Weights of a small transformer language model: a variant of Adam for these matrices.
Each number is 128 + 32 x the weight over its row's rms, rounded and kept within 0 to 255. Layers, rows and columns count from 0. Numbers have three digits each. The size before them is the row's rms in percent of the matrix's.

# layer 8 attention query, 512x512, rms 0.0134, rows 100-313, columns 192-255
094:033101158101083144168098156094117116181105105120152119182124112111152067139124134147125067149109173114107157106153210163103091109103163179147075183154147151074107127132147109078091145138146149
094:092141122099129161086178076179098084161075144149161137126170085077146123131109129119134117109131170111197156121099105130127098051182113135124118145151136121113111133098101139138108146143079111
094:104166154127154105105173128160200120129155148107110097123166110177124142154082155048166130105119155155163151110112146167094162151091136120138052130166122091111122153126077116111174136138179147
095:125101107104101083178116107117127180171129119170155100140132136134161116113129189116141102145091174094157109146102107188116121161140165114115128150111189117132123108115071114144131141166120141
098:170132159173133097086087126090208099118132131157089114151112113185088122121164082178116189199118094126127122127139113168139036138122099146155136147070076152084124151110118122113139138164164121
097:116090111132088163110158141123223116147143142063153105110108118096119111109128080159047126074106124111137085122158066074114109127086175164113097097130150136130086139163137117155103129115105073
096:107111172160075091105121123181100111120122091148163135149064155177118107136143131138149126150122164048099158202133108127105142173088099167151041096126062129175085117129096124133176114115103169
099:105168112120145109152091075092167146125104131144178126129114091157152154130150100123111117105102135093146085123113128084125108183154157146086211126106148129175131165151201120130146157167137111
102:102145113130118174124081121138085151124130140102161135130131152172128105114163106144104163136201137091155138155152161124128135133062128203149105161123118079127116110150146146134089105114069156
098:077095096121151112095138172077026104084163116150152153173136069159175139089085173164108169099109133091186142116101103085077147082171103152088129157170151103072136092095101139118089136116099156
099:089156087104134123201172138151138134144095141091113134152176165102122162092093140160071045135095143074203148191084183146126151121110158147136172149113210138160142137127135145150139201142135160
106:076107134158142124126168111081192152178130104119110193135139103061089142115088138105103127094183156137066109137126142152094135133090111179124154207147144157161096080097125082138088115152164079
093:086123098161145139150158135137124112147135137149086149048150112137121125177137056120098140088062138189109125057096126075092065110161140110149164091159090137138089149135112159157062138170130117
099:136100165110105101088094070085146152043112169023075107123194053090135145127095092119135142179173139147100118102163127093115110101087097106134211137113091128147115079093119130140094167129107104
110:175114152143162117073175107178152081116147152144162123167138176076155129106108099152097160168140124107143105107138158159063156121072170121148044122103120161177139134112145157144075130167157128
091:149107105105116165136123159094134158183108169069122157195095168140121110137148062126182170061111097064060129133082092138174139078154095131132126123076151119122074168078130091068097158103112149
105:110180129093120140122142091180088204116155147152140181161081125153089114156135154140134120167107144099131130107096117156129115079132146121153134223134130160112088114162164115080134132113116131
099:097177109129136127184121141133145112146147130195113187142156135153156115171147134136110102115111146091146139141152122119095143123138132113120175154159109140104149104163120170167219135133120139
106:075152121161141162167106127087178124160179153084150163053178076125090148097128117149156170127122141115106126178110122155136112183077136157072105112134121088140139085144112099131194114121193089
105:035139120117097165074148101146169151181110140141105153059120113099156220097162097164153094202146162155100055161184146160154133130083118096113119132142090128111114130146144123122140133177116142
107:127166131151141116050021140104125141147173128215123159061167147133068160110122077038151135108116130114039145101130109152134154153122109079133157133165109100117123140170093097111124074173056124
102:096119133112155073113181145106146094180151141156133074146121073154143098159163147108160168097131037108104116132121139147091156116133122067148113132094166091099121107102147130139087070145154085
107:171149169132112154133055133152147139117171136098092138045090105134128160171121149177132136129142190144107129140141146120185120099053116121111199091165130116151115168114141143107160133121199120
106:144130135134078097101093119136114164115101100119141158111077139107136127119127113175084090140111082151130174055130135145090140139129159119077218137227156114114190149140120210077054074136145083
106:146141114089118145146151132170156099109146090161138123088098187176112077111090089172096175105138105102144118117129076194086080137108164136099092124136156133161112118111152156147103209141030197
107:057150159087111140127130113098100135118087077168151132155139159158088114133128137090125099121141141109108100123137140098122109097176143116126177142104122131062114167115161118120157122163098125
106:124125130132145098137100143135085112019126107101113175117133087122127078199132102163148149130157100167118106169056116108112201123035141166129108110172124123135125116132167166144138157155112114
103:091166101123098138135138167130091129112132159109131168087181138087117147084163124119176120133142154092102120127116133172101117050144072130144087151153114116083142148109110117088072063120119144
072:104161130116088123104098084126104189064147139111143103108120075151128158172204176131160115101178096154171177128132123126127127111111076154156152097149089161108119136101127139090081159157130139
070:170082174175134091105133103151142157152179089166097119123145128120105154078147082204150123093136129181141133088166092147100168165137138118086165118143151108095124179146116185151173184110150090
082:133176126137121185117123151151082155129105084141172111147094166109164093098177123111194103046105129162102121138147110168166101064186193089141229113141127093124131084211144111121155106166084059
084:109141151158130158149142083123105096144097149103141124120157134121084122119106102157114120086135139131098111085121070160140141153093136154115141145129123153120186150135168171134200132114125088
087:130133124091103092144131124173097104159151132098094172120157168138180105072118141103178128094090206100178160142089155138162120142107072171079136148138174111120113114115098148196169107131111139
101:147165108169170155117106128162130099158116178133168135132180141139154139147172150088162140105110131158079112119095150134145129129165127080145115164079188133212171148088162137073064107154156187
090:088114131097145108109101148147118104114138109111148101144085103144185202105086136191130159139104135139099118107119130098136182126065146160157122138148109106138162096097150110085137105136128102
102:081141137133118169078157163097096074191159154109177068091060177097141099160101162129110059104127103106199206135089133109145080163143099130119165107133147140113148099144181173146124141133075089
090:145121130092146140163184106126162110128075114050105190179151099122108127181107162133171201121146117128181124171129128168108098143138117124096147131116178186147092084139085168070145095102120190
092:105151126140123171126190125098116170128113125131118121176121142144131146114135133069206138138189096119117156145086056076158133117096100139178117122072124081121223122123110123144162077086168117
092:204149159181129161110091171129133087139200138130118120138142090114137183109131127144077128111118181110097104081172110089159113062189134171145130134160158163141142097070161122096145137118113130
093:158103146132179148066114103084123112168164116142170116171126077079102135150159095125156130134127102123142140133098036177145148152104134113134143096199107128086059153129163154143145088165185116
105:099117124137083100075187125114172126153139112140109132097121184082110148129133131138166144146100156125120158127183076154168124150117109165139108146088132098054171115134159170133114119121159089
094:128110149141132101125125111114111088106172115182124132106113110174121148174126093134143110136113147123137126068157110164114124094145100143127150187169122106155106099156163138035070166119120121
103:130075118144134152148106076133155146114070130094082115146137116072082190149114042102114149102149105063072124123126114043176089184177141121107112119067135117141118129127150133114118097130115136
102:114094127156160138158150148112160181139095094173084116109131139091115081160067157125101193158136114114092173109134173136124204133073136138111150100125140098174108136112164105172134119153107144
093:112155153166104150100182139124147160116120119154146160049137149120130093101093111118140054181110135104099096169137090053099113110134085121093108085072145143176160130124145102119132148143155144
102:155128091173122122119120122097134111092085130087157149205146113179123121128039103122088150122144163154106136109125065065146152168088127108172090172073130168142104122101129191098110123193188151
103:071125148149110115107124073112135095084142118114162129099136074161043121145157146131153155131164152164158162087171109180144091091139144155100095143125142102177162147136110135175116121141204137
097:090164095119105162150119125096179143144118111073072118171084112124173122123087166168136114053117183100167117103117112132149106149103158114169120106139103080154111108141079081175120144078114164
103:118140104115115109132182126143128099142110148197139150130128124025120116091138133117073107139137082110194162138138127133093095123187082152106116148071184098094124129115100105188128115095125140
103:177109112193158151180087122117108104120083115119089152094138081133141077141182139130124105146112106188137128120103085189153207119131107135137095155187167132126066115148147202103127060148125103
104:118129193205138169187164100114142099105111095093096175110109174165135167108136166128130171149108157150157113139103096150125116125088164125055121114118104162107132123093157149063141150099107094
108:125162113108094151062165114108089103121153135137155116126144130188121173098141168148087117151171134123149141141160102101105113142158124061147130104066133105122139116118155164145149145189153172
103:168121107105143118108199084151100122067161099102118178108119130161073142140088123123132108016149129155146136117182180201128139109110122115183147145133114105101102120135107074124126187127101176
105:126160108169151129083175087118170170071093138101168123097089159106134130110103065126160188123134140137081150123097100104092155126163098163137117164112110149136166133140118118086103115083167085
107:203112077158103080120175134144123141139100185136157157145127138191104093123112125116131140120057107126133128176133200054138115147220135125062113183059129129180112099155136175143192044134119153
106:059138104169144143118140110175116171061158097091136100176142112155127135160182132131147189142098126109167146144161120158154097149117068131137097135110109093111173134103158141102097080134209183
103:101126161145101101138072117135107095153139135110146107205166172135173163187102144127077197150159183164139142133210142128129187085134128110104177104102079089159115085111109110118153153137079098
105:122125169147141154135087110152109175147100112090093094111149144173141137114112160146155108161174117123134160076143174079069095169137116126125149057168117134102113135093113112122116125061160112
111:136156192140085106091166113092142153138155084092132138123112186116125158135117099084113080116108098134134137129131127155132160147106139162082095110231146136131144113153097116167123129121138112
107:137123134152153132163087097097105163070078109125098098109094166126142128115110141083138081159118135172107146115114147141158107061130088103176134115143161130122074121098122135135120112118166105
172:130143108111128141175153160122179140193092126167117145127162181091134131117061151100099133080095140116134081177084171145107128143170122145094121146067160111130129142132086085190170171109158125
098:108140141134146154153161081151058134100142145131163083080101082154049144093189109109167127134171099137037153058096080132170134052079148114131139122176160157117118071156198159113124094135086092
094:130131176116063127182094139153143120102097148093117135149172077151089137146112082165165127161141125147123125067092063077135144159114147126139106129105100140188171119120136133083103059127128125
089:134101129137102138056101105106085135073171105077143080115116122142100109149160119111111140166158096143142118150123049109114145169116114142144138168140129165138126161166118122145101102091109114
087:092174096171098083134135155111129157095093095163160115166086121125103144121162109115167070176080120127176098109095147128072129109158148107085149172110137155101165117133155135175139166148126110
100:109090203065171178168120166147113068142115123124186082082071134125115128109098139203059113153136072140067129119202138073112123115130133157154136073092135133147117176121133137164092165140101080
085:126112117150102134045118148099117119132117148147102158137130162135149157133154127128182112130115077115133116122103109091138154121165081104114131100132133107077101143112188182100139104102133141
100:121148127107082109066112180148088111125132087117162141098127168112156156158160149138140118166040154134155113159141137196112066128100104141129133123148159152173080170135153097066138166156113145
092:193124109089129137115081084096173138196179108115151122119133098092115137152108084167171140123109167118147144155194146133131192117136152110155086161051143117124085176130096154158089153144111189
090:123134115114097113089086107111124161150158127137152069049126118170126116117116150102133090161116108128051131133120054138120157081153161085197134123103121127152186132138160152105066101141071161
100:103156138133151112134123120104189092154168122159077176199172117120168152159171200128126164078111141122174151129135113086092116173134121127141081090163162097156105149076112143187082137108175145
091:088113155144118138119145080124143118163088078149098107143138139122115114200107166075153155155070116141178068136159187137156125110120135164089192135063158149119132099135118127101103134130115152
100:103142139164139177078157108094152098121109178121124085124124087127157147113151123119124126152106186121161072153065161062136110183104156088139129127101100108151146122102162106147138103095131183
087:105106104142118145113121087107103140100113135151122113103192132097131095142138120118164116144136139124159146151112102130112131090166096157132102108088120113123130198153160133120128082155098087
105:172134160133117116069130137138136082117069096147146145108134094151135103127127150109108186088153111136084113107100138149143173049108162111146083117106122132165136172105101084144182085124114155
101:134139145109115144133090058095176123124144149194139103105085129126102079144101062120135122115124138139176142126150185104119176126098139107136165093140118144168117145074121147126075099158105085
092:099106116105118138041104109118114121135095120103179132151118198112133118128112129123098168106148104101130113103136077168071061126141138156155096096116143159168119119113130145131099147141137123
100:116115135086143088178166103103208100072133131186142118101091143106137131159131145112082054149124100095155199096125143125118140102110123134123135106165116090107114125128177047091097153118068103
106:105074130096148126168094135120113155123155155172078109137182104133146107107084136176190109099152149137185093178106127087110163183121110137108155149130080100158136142083077117178084149165169178
097:107117113160089118111129103101125138156085123155149149168091115139108159082092113080125122166116125121132127154077151085140090123065125129116047072141125038145128147160121123110143160107094048
089:110126107091122177110139133115127149177099127177135137076105118087083134147122141062112130072149118156166110124167181105123115101196135138136080170066076179139138176131163105196128133092206152
102:110158122093131180120162132146069079150052112083108120112167089091091155162140104140092195120149172143149086152163155156130106123059157127164067119162182169177168123176130162126142129144117138
100:195105082163095141052090085155109150103159130111123113132192151091197128125156085071125103102114116138172110089153115101124099114180114110150188119170111088122103110119140116126111127144134153
101:168120138135171209075139171083153142091184146103139110204115138113119173174131161189186222086183133103133146130114124160184117097130116111188122135174113137143173154138166135106131152142210110
103:176109074102126128117084124122152147101169115111168198110123130112102150084132107146085152141146110105115162134156128132149129123132125170123160087099178148135134088104135175128126140131099145
100:146152106129148159142154127168198121140103142138073118124165106112171127152142098196126205121149131139103180151142083176159102098133090112170156133115103147142121160136131119123115157148098140
100:146137087159170141117144156147087104150128122140145133080169148127180148121121159075071142143165164132153113129153134129153152173127131121104130114074103075124169161083117121141116145120142155
101:122150100107103110155061098127075116100133134109141103082185128133146128135141204113074134142145150117158112147122126148086134131193138117106119081138126074060118113140104111133138153064121122
105:177130129137094086160130156147094129122168108131146161090143074133171153091177172208113127131110103096109094103115161127094140151151124165152122159055082143159115083096130106138091084105049135
101:124153097181071154112125111122122197138158132120162081122087129071142149113192120099130122179109090110136071141105124103122149074144101126101156103064111127160144112109100127137166161098123150
099:166120109088119093086135035116122120176125080046110177103111153153140125091098101119147109134074118091138181099140119151110128064154130118096074118136140072102065150134096122111085134131152110
101:149068073119113169112141095157118157111145150108125086091134140124123146096079121092161143066136143127086109144122125121101097162106086167088140160067111117121164160158196119122110160134139088
092:082116108133107130138160143119192121127148147107100235083173122129124117117109158077115076132130121159113138144152162114129085152163127178143131088110111147116141083097084192148072121097169124
086:126107098129099140092087145103146088161146129157095183085157144079135126089079170082121091167155157167159143156167177148153110139188099117114143144128167121091101136099108129148112135089123115
095:111092132106090067125073019066128174087197132143140049087135065122127135124106133130086137100134057120108121093110064160136165151125120137164137104103119138135178131159180113098172129142146139
091:148128127164178181185134189175077137158118115139138135121096173124093122113200159150123141086044146128120087126116145134110125129142170103067104124109178134182139119126156160150159103086055097
100:143157098109167143144112163150120087133093160139127182106128147088130128114118147125188110123107176112142123150176220090112108071166077100110163135140195134138118139087094168135128070097064158
101:158154160153100119143112109115123168139153065110108092203095118114139158131152108128134102197131060096061159106114072155122194091095125130172162098134132135119086097134130113099153165136111113
097:131070130141090112128141103126115118113171087112132058186082085119092147125118137157047089106158110125167153154135073109087126175106135134136134135157106129154140098177181128110162162088195089
092:134166138113082108148116147134061138149132103103150055127128114170098112176145131139144089158103074108106118089172094154112118103106124139118136146173066129168163143176228147085138183145089101
102:084083118089119065102138022043111094098147118132066200133136114135081131094125133132097092132127121125139151087143127113125097162153127113114120161121163119177109127142153102114157171099123130
104:125105147120147170135090124151076119104115145113125126089121170138128120096067077135147121155143112140103166128147145075157115082125132110197138182090133113092090094186127168150069078156112112
098:176131106127158137107147109136165110115156130083109187113167150125055143094106145077139136171146102119159149101108111176073110126139114144099116104091153116137090128134084142135089138139143149
096:096130140180121134116158135111177096166154132143092132106191113121156182166076194119106138081140129103064088154069149154049173128092098141161097136170089133214155119169103198111134132160108106
097:122153107095118156114031161162174095115153085111146111156117138083116020142123164191161172125092182106084161163170125107095148147100106149151206136076134082096134150105147110111151113186057126
106:136135135104166133126179116126149101131116127138145122180088148142098169179154095117103053102168118110053105096124133161153087139153133116143122146147087092102154116110136095091115077114101154
096:117169117131154124148174120108173114166081099149108153120185169138104068154145111119135121168138206156130162127111157102092132065141110191097175117141130052091148124125104141152125127095128169
105:096087156117153170107096091149094119121112121073101072178112124120161106151065140103126132181202131157140165121158119175116121116119144151166167154102074128120122139139145115144147107125154106
107:112099132146142103076146060133182105130187143122182184066093134176089101146204116112102110037107080142104128145173139096099086099215112105156187111180111083130131070155198209141158117149174117
102:100100134140111143106097142123125088110151124113167111189157128092112093130114146098150087099100149120127119132148170050142160164132119129106170165139092106103123084127143063132138069098107102
102:126116112146128120135099133104157134112127117176119155189080142098187123160051164117112176120132099104113145159155197066115141138115107101139136136181138141158116119092134138152100165157162143
100:173108083113143182138094123130140152146078107089120084146131142102126128135119121121151120105139018107075115153149071135168130134127108096113176190158142108102120110089158119124137115159089088
111:156139153115118119160181166134137154134162130122098099128129124152129096157097125164107163107147143071127092156082119134083103103147092113107109105102162088108130165097170135152152111109120136
107:192132145109155123082178053111142154096128136116127070055209123161110145144070094118117180114167073113152112131148119048090117126087185127096084079158105112139110119168147085191075137167124088
114:089166157138139082113143136112091121145154149135124118137127106113132138110125101113109127133161095154156119070122165105129113122118116105128091106136122179138155168121115098111152193177099138
101:113109163116142130081079100125097081142096103117113150076081094134143147110124150225113181115040142133067147158121139124127133160110133131085086129184162133123133154102110116093116102077118193
109:149103101165117084165104150169215125082134091149147154127084105164123174119189142134092111050062042122121159118143125116140105130115088095064087135152108112175129146131127183099093144109144144
109:135136138156095078080087109103160136199104177075118078128140072076178134191071158111080165078192133137142156093093136073152102162113154127130092124176089138156141129119129082124155143157185124
108:101134178083115085095133074157052124080115111156125143059154081154166169145104122148104126150105119141175125131114102140135136132116132142124093129087116112137087122183141151181093160172121098
113:108165155173153144139149071126121121157149142138129091097131154085079141108142092077119156100128131133125118115106090143127132116155171151137060146111142143061125123123129097114080164144103066
104:104144107136113168162088146116037129180146127150098128145147134134112090099110127136075172174134154125122141136167119135193095118059155102073168148133157132113125098099144109099101058077122099
105:092139139146148142176166163111135103121121141117145119066127089110051163147052123128126155151131134161182122106096129128163114110097120125198116157135135123120102107179110119115176143171154115
106:083090139093119157139089103159105101130118121186102162150176138156116103157136118103120137116109116111061131135166221132118121142128209132052111120114048171104108098119054086097143122158125205
107:149132158140126142170123163143136085148202122169119106106140129126141154117102117036148099146172105131146078117168173139129115121093162139089104212168154129116153119110073150152093151106089168
103:150141098181158166144171228213114140153085103136125140138163208102102133114148129142120155132111159152117125157133119122120126101163135101065149138155184090114109105108126163201143119087129113
091:143167097143176161132143180169071170141083098127118162107162201118090095094143168075195104080113162188147108187113186111123101107163101078063153167133161161164096194140136146191163086087091136
088:164113112131106114169105185143123110129133141103094207129219152103130086135112136022155122116158177176180171186083152105128136116104129162126102092143133128090111139110081143136080093095138180
094:145087110127158122138134046103120140113132092116157082087131134084117141137149092125079093178159081137105106107112084158151182174081110115198090096170120132173121100175156137118135165143143125
091:103145123113146196113175149116059116108095087099154073120134107139137102107150121152117167096131088108058129092169076132126098127156104094150103124126131118129167105075159132092132183153124164
096:128159091128049070183131100081156151126116167151078095160185062112177115141146170154148158104064207147153182161078169094093092159131136179069152194132120085099148157094124095122134124108097122
099:138139135096069082096138136120154131098145135125161119087152125164110128130099098156182149135127114104147148191166101122144129071130099098097134115110152121095154150140104162145115144125148157
098:127120097140130090175158117112158177127116136120112153146157128140095158175092077100114117108109170126108150182110128087147180096066074152100112127156110102148161170148083139103157138127147177
097:101100146109137096097085145130153154120144143184146141128102131126095129092138122100149168140136172136152161187177173060192147145159137159147141134076181104113073139101081110162140134113090132
094:112133175107082154147104097137098132146145074097136130185097112111111128174082095111141142121129064074104140126120153146055187126188139157152117140133135134149151128127167198067120162144083065
098:127095149105078156105082141115146134155070156114092172131147094062076118122138096190161145155138125151112127101124148061139149074149094146113111132100171139107114119138118112109091158168099112
106:126107108085081177087136122157074131116098171142082152155146148125108151090109179088106117109113143145145111156123145199079129120121115108120130156126141150135087101117151182147157139080119095
103:089070152140106156089119156144017130086139173124102114054120115120149139176126155159144160067142094107119137080145057138107125149100137142144139136148122162091156103112199129120174124159110103
099:097163111114099166157153107122115156138089108134087178101178185159064179116137114096146137140144151135113114155094070110159181134092121127088084152140142142133139110112094116102169178130160139
088:128134129106106135148135098181121098108109135161096098162129100160150164116159105191125112119044165129146066083127122138129152103105121142109101109096163102082159132090114115114089080102108126
100:081167103181149152084125134095135122159140161103114075091205135137150149137107141125095138123133152101163168102159116089095114135119075155135117127132118112190215102131154112129175171179191107
098:071162138065112125001136143102119163115067115116099166191104168061109094111161076173109205140156165098103091152101123119144143106151130123091096141113151122138087121164132120143174112093154141
105:109095138182137189163085148103087139130140149111176149080152149126147181096102102143103172117130179137062119111158191137222122089157176191132137125132162144127138109128155083162120145109134143
104:133133123132082138153134138112165134131125162071086137162133129212122106136080104152112163133088161074075144128129195186150187101115117158138129151121084129092147104108157148073109099084177173
100:073170115135109163136145146111108141141134110146094112172193127134129130122137098237155080105075131105058127089162129104162041141091134200112142120118094089126123140111123063154177145102100087
098:104114125115093148099134163135166081166060134123159165130175165093132149116130136116146118033095122134087075149107125065231085117100082089080131086138119101148140128128154084144143164134138118
105:169133110112038107149082115099088126089132150122132100096176141129087167129173106131104185141112127140144112147073083137160107081157107098140099114103133135106158129130127086123107127119119133
106:159161146132165066158127139061086168136120093163128183107131113132093159150081176121180093121122115166164137149168136177108173168149132090174123096077100114111084120148136146112198180110172151
111:107133114115142116114147084134186144162176151179102146051147131146162194147127168091109189090105101171113118046096151174112121114223091135104073128125188123063097138112161137192109156124099106
108:073108127139151106106114158141097121110123127077186131068162109146132153117115141125145152137111179101170150086155094044115164086124134100169104164110103115125145146172146179135136115147129113
106:173192088149123102092153143072125099111146120143115165106052104148139152102136081109121181161083101100164122142125131174106122062147087148136185161126113145080170165138108117163127151151177132
112:091094112171148124056178073130127120146112126126146136178156116142140111143100148160134066113143115156116128166178201143096133138155151166115119146124127114147092094133149097139083109142119138
106:160094081136163138146108148136106152161121128172103101079150118180128140106118096141091106157120156108133125139072107115186177117124145146133144139081092089138074089146172153139160152132066099
107:135141134099175143122222064128131141113121136117150106039114083168108146107064121031143125116150128171140076081142105149140128088166105127174067123052116086077137118112167115122169144078199129
107:121153128112120145097123156136181176167118090169145154106100159083143146093102164115129121094111155087077118121167132150146188119151153101130098088101162103097156112137104098109100115131129120
099:143118141180086149163089064096197157138129119135141112176139115184167134156100140114120145154153167150055081150103149131168125172102142135119098101154130102105172134102118090116147079127087154
105:118179155151158127105142094137085182160134105173165126169114167098150131124108130136140130209169186146104100157121149091174162130172089123111214119085133078146107128132084149164135134147144138
100:211170142107105176088122174113104109082106151099124140129127085130129157102130156132166150097115063045168195096100148103136138065102093094143156112128137118062163163114106160134108162131092119
091:120116144175115140159089165136141118170147174142043157141077102083125172108095118094134097132132155115133139132142155135114124092107143143108103141143081149179111149102168085125113127132151113
098:063110140123125077152159105147166087092097131134118119048136115154168072171118071131038125074130108166129149084095163123137103213138137159095112119127086149147142132113113192130098137115147157
101:148086119137117165181142151104130137163121171074096154036132117127123104097093134073078160140143169108179130090096193179174126168136114150157164124096132148091143165080114144131119119140162124
099:170184088136105212144133145122131166165170138097135142168073107136126128134130146102178100093148094132158182120150140124106164048127139103157179093137165071121099187181150098112139153115081075
106:133167096122142140135175160111072164152119148112106195057123120115150121092126158061143179096197137140168160118131189111162112076170133144079148113141188107132168129117080106170116093109141124
102:153179121109144157150160175064085124113145138174104167122155121100087151099127079153154113103153127123123124128121190062124074061106107138128101108101135111099171105127092122139133125146103129
089:133097132134114148064091133173158137126146151099175106126132103133147088181102089120077123058126121141127089097133130144147133201139141112147153144157076163113079112147165196116114128176113124
108:133117100104128186140177136101151128163115132073084181092162153129099156146099154092099127125156158160133138124129179126194097150137153188116090128134138137107154118101100129161189193075125126
092:106137125150129130152150161153104167168119118165102131122172117071147148110127159156107141183167178125148107085135062133116158135110099136134090100169192124155137119153127117144155133102160097
108:076067139145121115076047091169154138103132125135164075094105124149159127172123109152105117107138095157120108102115100193079147176130117125192161157129090124153095124130196133169151130145099097
098:083141144104069067158094180117143085126072124105077107141091139087132087095137108140150180080082124093106144149119090142082158119149091144103147087112178126137160168090145146122099104127109193
107:148143123165129103172101145110124073211156136163146167113183125132138140103146146155107046159154148185177130107144142108122103100160108173165081119095154172068125141138104097205135132127102108
104:095165112153140149080178143124180129138147121153129138091135144115152132114146118123118087171152150118143133172068152168098087113135121130126099118154102162111102112126118103150145134145074107
090:130097150135137157189119096131085111117150119134122107157145086160117134135159106171118116140194132134134090062151120113129170097130156102152151080147164138126130109096104124123093125150110133
112:141166123179079146122096190123186151149130136129102148103146105100121118126116151074124130128112127087163164159057127131144089133178081114007178126120116114125152172117097133183172122103134128
086:098198063170117092083180208155107089082105130184180110137115159161132110075134156135115135115109137083092145163113139174113110125176066125127084157137095097151145158141142091073115122055136135
114:145105110150179175128112111115089061116125124197120132054162082128145139094171149137033065216133166166182099155113095124116099097080127148191098103148156173085150139116133104163120153147142126
111:140098151144105136112167117127118081169136126141133166057144127069154178111066149065074088157131079138081109159087136171139133142115186160143097152125164159154100133099096122196157154125110149
096:183133124136196162113119126160125163152105109096127079182133145126165130147127134145218121101159110118151136143165154078173120095081154113141161183126126130146123132126153108159154111136136099
103:052173102120133114138127181100129185153099102092083173167126122099110112142054086140111090133150149054144121144117185100074074147141064124102116176108144128138135099115119113162120134133099111
106:133135119120148164110131112141202158140121140210139139161163128174102165036129146152145167118151138078138099177111149113170081067149108117159141151118143125146129117103128158143116140117088133
102:093069116153045111149131158167174049133135195141130145157174159146162116144130170131086121071128075100156175124157098169142117098192105133136106044159177106144079108117098122067104153135130138
105:151181099131107134093105153106169150099105115115125172116118178159068162171164145058151191102071133143130193185133138132100123130090101127111173147145060164160117138148104147072124154118142125
103:079123109110149145203134056134091115089152162125152131122105126138180168110074144084089134137125155092110093089106118184109192129136113135160150111092120073154087098144110151088080114114148085
104:186164135127131137111155103131136175082145074059193130119125127144169113104095191062144195020113112111145130148168091186081108149145116107090160126098104144080141105129122134130107144087123157
111:192122143124094154080108119126174213175141092100112105125167134123100178101111150155084116129086117099053187168126079145188120134133080078105189188175128124165073133093134135140120145127133109
106:075113099145128137130114124127120037091097115145122179062108134180064117083154104116111117155066149094081139144110101191142120080111080182124165145070149171121157148154108118124091071150076131
110:091126064171119145100153094112140158143170140096185122150123119122153177116161135113135088112121099100128125132103084110136147156166115143134125109182119086146079146126132143137182153109164065
108:130154149172133122083191105106182154084061124136140121109101142107119142096074146154154075086108101138111098110086163163139107106110123149117069099077063112189156123121155165110121120145073214
103:134130098131142168129096164100148160197165138112080152154186147108152146175156113205137117149085140113079179134147145080170121177136191125115199184142123122129151116112218105087124095131192150
111:115144103090129099186150122126079100163131113115110151117147092148117109093155099124127162123138143113092128103110120113081165127146113163114135054127172167161138119156127134075142102124107156
103:103217142139136096145195108143106089083092125153214098160155149081097133163116121153120194102179108195137134126120115107085118121137158129098154089064110092100133107177129149172115145117114116
098:146141164108115138121077128115097128100125109108145115146063132097106123126119132128160158157123094070082172141145108127171157135108122071196150108114157137114095103162122145113176074134117108
096:130099104152122159138164084096137120126151139153125152088139088090123203092101128148163147123156187121090124120109167086155186140126159100080205089108174137110157107067083113080141099148214082
095:143133130157150177150096166113120164167178117158112156162117109098117151067143132052163136094194059137114110143184191114155165070141128094100149087118168120144126138126112072155102123123086121
092:166060150127120085098060074145159173135130088122132076155079120183153145153133109147125126147096109096069116125143086155119140178111113129195113094117141108151035118133147113114140159124143120
084:073104174139178140149111115164105098104145161142147134113130134141129066142144125118126113075130033125140095133112085160106125130134150101130159137122108136143109133163168122151122115175085075
086:124163118097172159082125131114112141160193166161131173074138143155129171166070128077133109124131093170128085103121160128161086138121118139112134148148102125100114135202091123178112091134130111
102:079090179130114110100088093187130109074138116107166071140104169118155112127132099187158142161137117104084100120092083202105166139106119110170142102125153141160094126104186158059113108116094159
094:098165150144148127082144157149081103095150119111120072127104139127152114102138122165124180054121123091103116085141112156108077135199134070110119113157163129102144113150147156168149156133012123
106:150206086123094113203205100096097133156121134154169153141151152125074154102093182087177113106105129128154151145099211069145133092157104127094124124124141112123154116178083098140140127119128153
103:133164137101087113127141145091134074145123106107099169144119100150113155181124140132108112178057117158158188161096112069123126105142138149040093116128082123127161166168088127130136134078149118
105:153168107153105139185152156090126117144044141144061165120144125100095156127082149050174119168118160112147137175124152133114114104143130149094122090117200137100159126118051106194138165086156150
097:105087105097156159149113058116138168093109150171057141120133136134104127095090099152158136095155146143133038139096123046137099113149154111185040107094186149086092118151127151171096150133111145
114:182158089110135135149139185123124126153121108132080205142179140144110154134111167098197125158059132138154132136100147110154147090114090153032128102100090105125170142122075134161106126105106120
105:087136141148149123041118078182097086085112163082149109146099131136155112148150103148133139058113102131114122097164075173106106152132180102153114137125044126134098127160158158108131145175049110
096:122066152131125179168133133133123149127113118130106100139137098120127105130160117136111170162163089117125162081135105177198120101127189161148179076105150151123123114120126133137158116137142122
117:104159084069069158175143119073146111158084130146106228106177133021089111096090155145110144161085164117152104130099115115130135092150087146094066108105173119140162159104070085157168180069102185
100:151086165127131138129149172124149098101142136130095102128143147172106149187096082128102152183129185148128177110072093117143126114133168116084141131173119064156144106167061140155188108076160102
088:112064145116147153179122117123169132163150162108152117124131156152156103145140108106081098131093104083150100087142128157132189133123158150165138093155125197153123132123152143086079116139137126
110:111058160113150109134103057167124103123178135128194109118088090164174138140148107116134082150186072166152119111114154159184125129137150125138167136094108154149101125125127156086099126157110081
107:081149153156141122212118149184042133191132120170130132172130122135145121144128118133158134131181164080159042113114168127130093134156152133123132172093128083106131153137143116136125157156113076
105:187108124082104126102089134100188136120067096145123067201090144084103157115169179175120107169109118120107079163161144066106159113106124134105127088163146133102112124098131114144097093161124155
099:165156159105131125255132166115063098114132095153076106136147118159089115107151101142121176147136099125098127133132124153098144070100145205110146096144088166144143131156080110128120129123146106
111:094159153145128100135106128092174069129127141167134182143134128113129129159119142208180085126147184129153158098126131034151105138093126122159143155093152132053156134122128138163127073169160147
106:091180127175128105082156108143127158121097138124119104106165097146166120094094051125160147155139080172170106121067116113155136176152117120135097149137090128183138191144130145153190161157121123
101:111182145180115161088171141130184108104086111184162112141180149136126092179111185100186141105148168136157104153146125187128098134147114145124153140121094098138112113161146088202118159118094133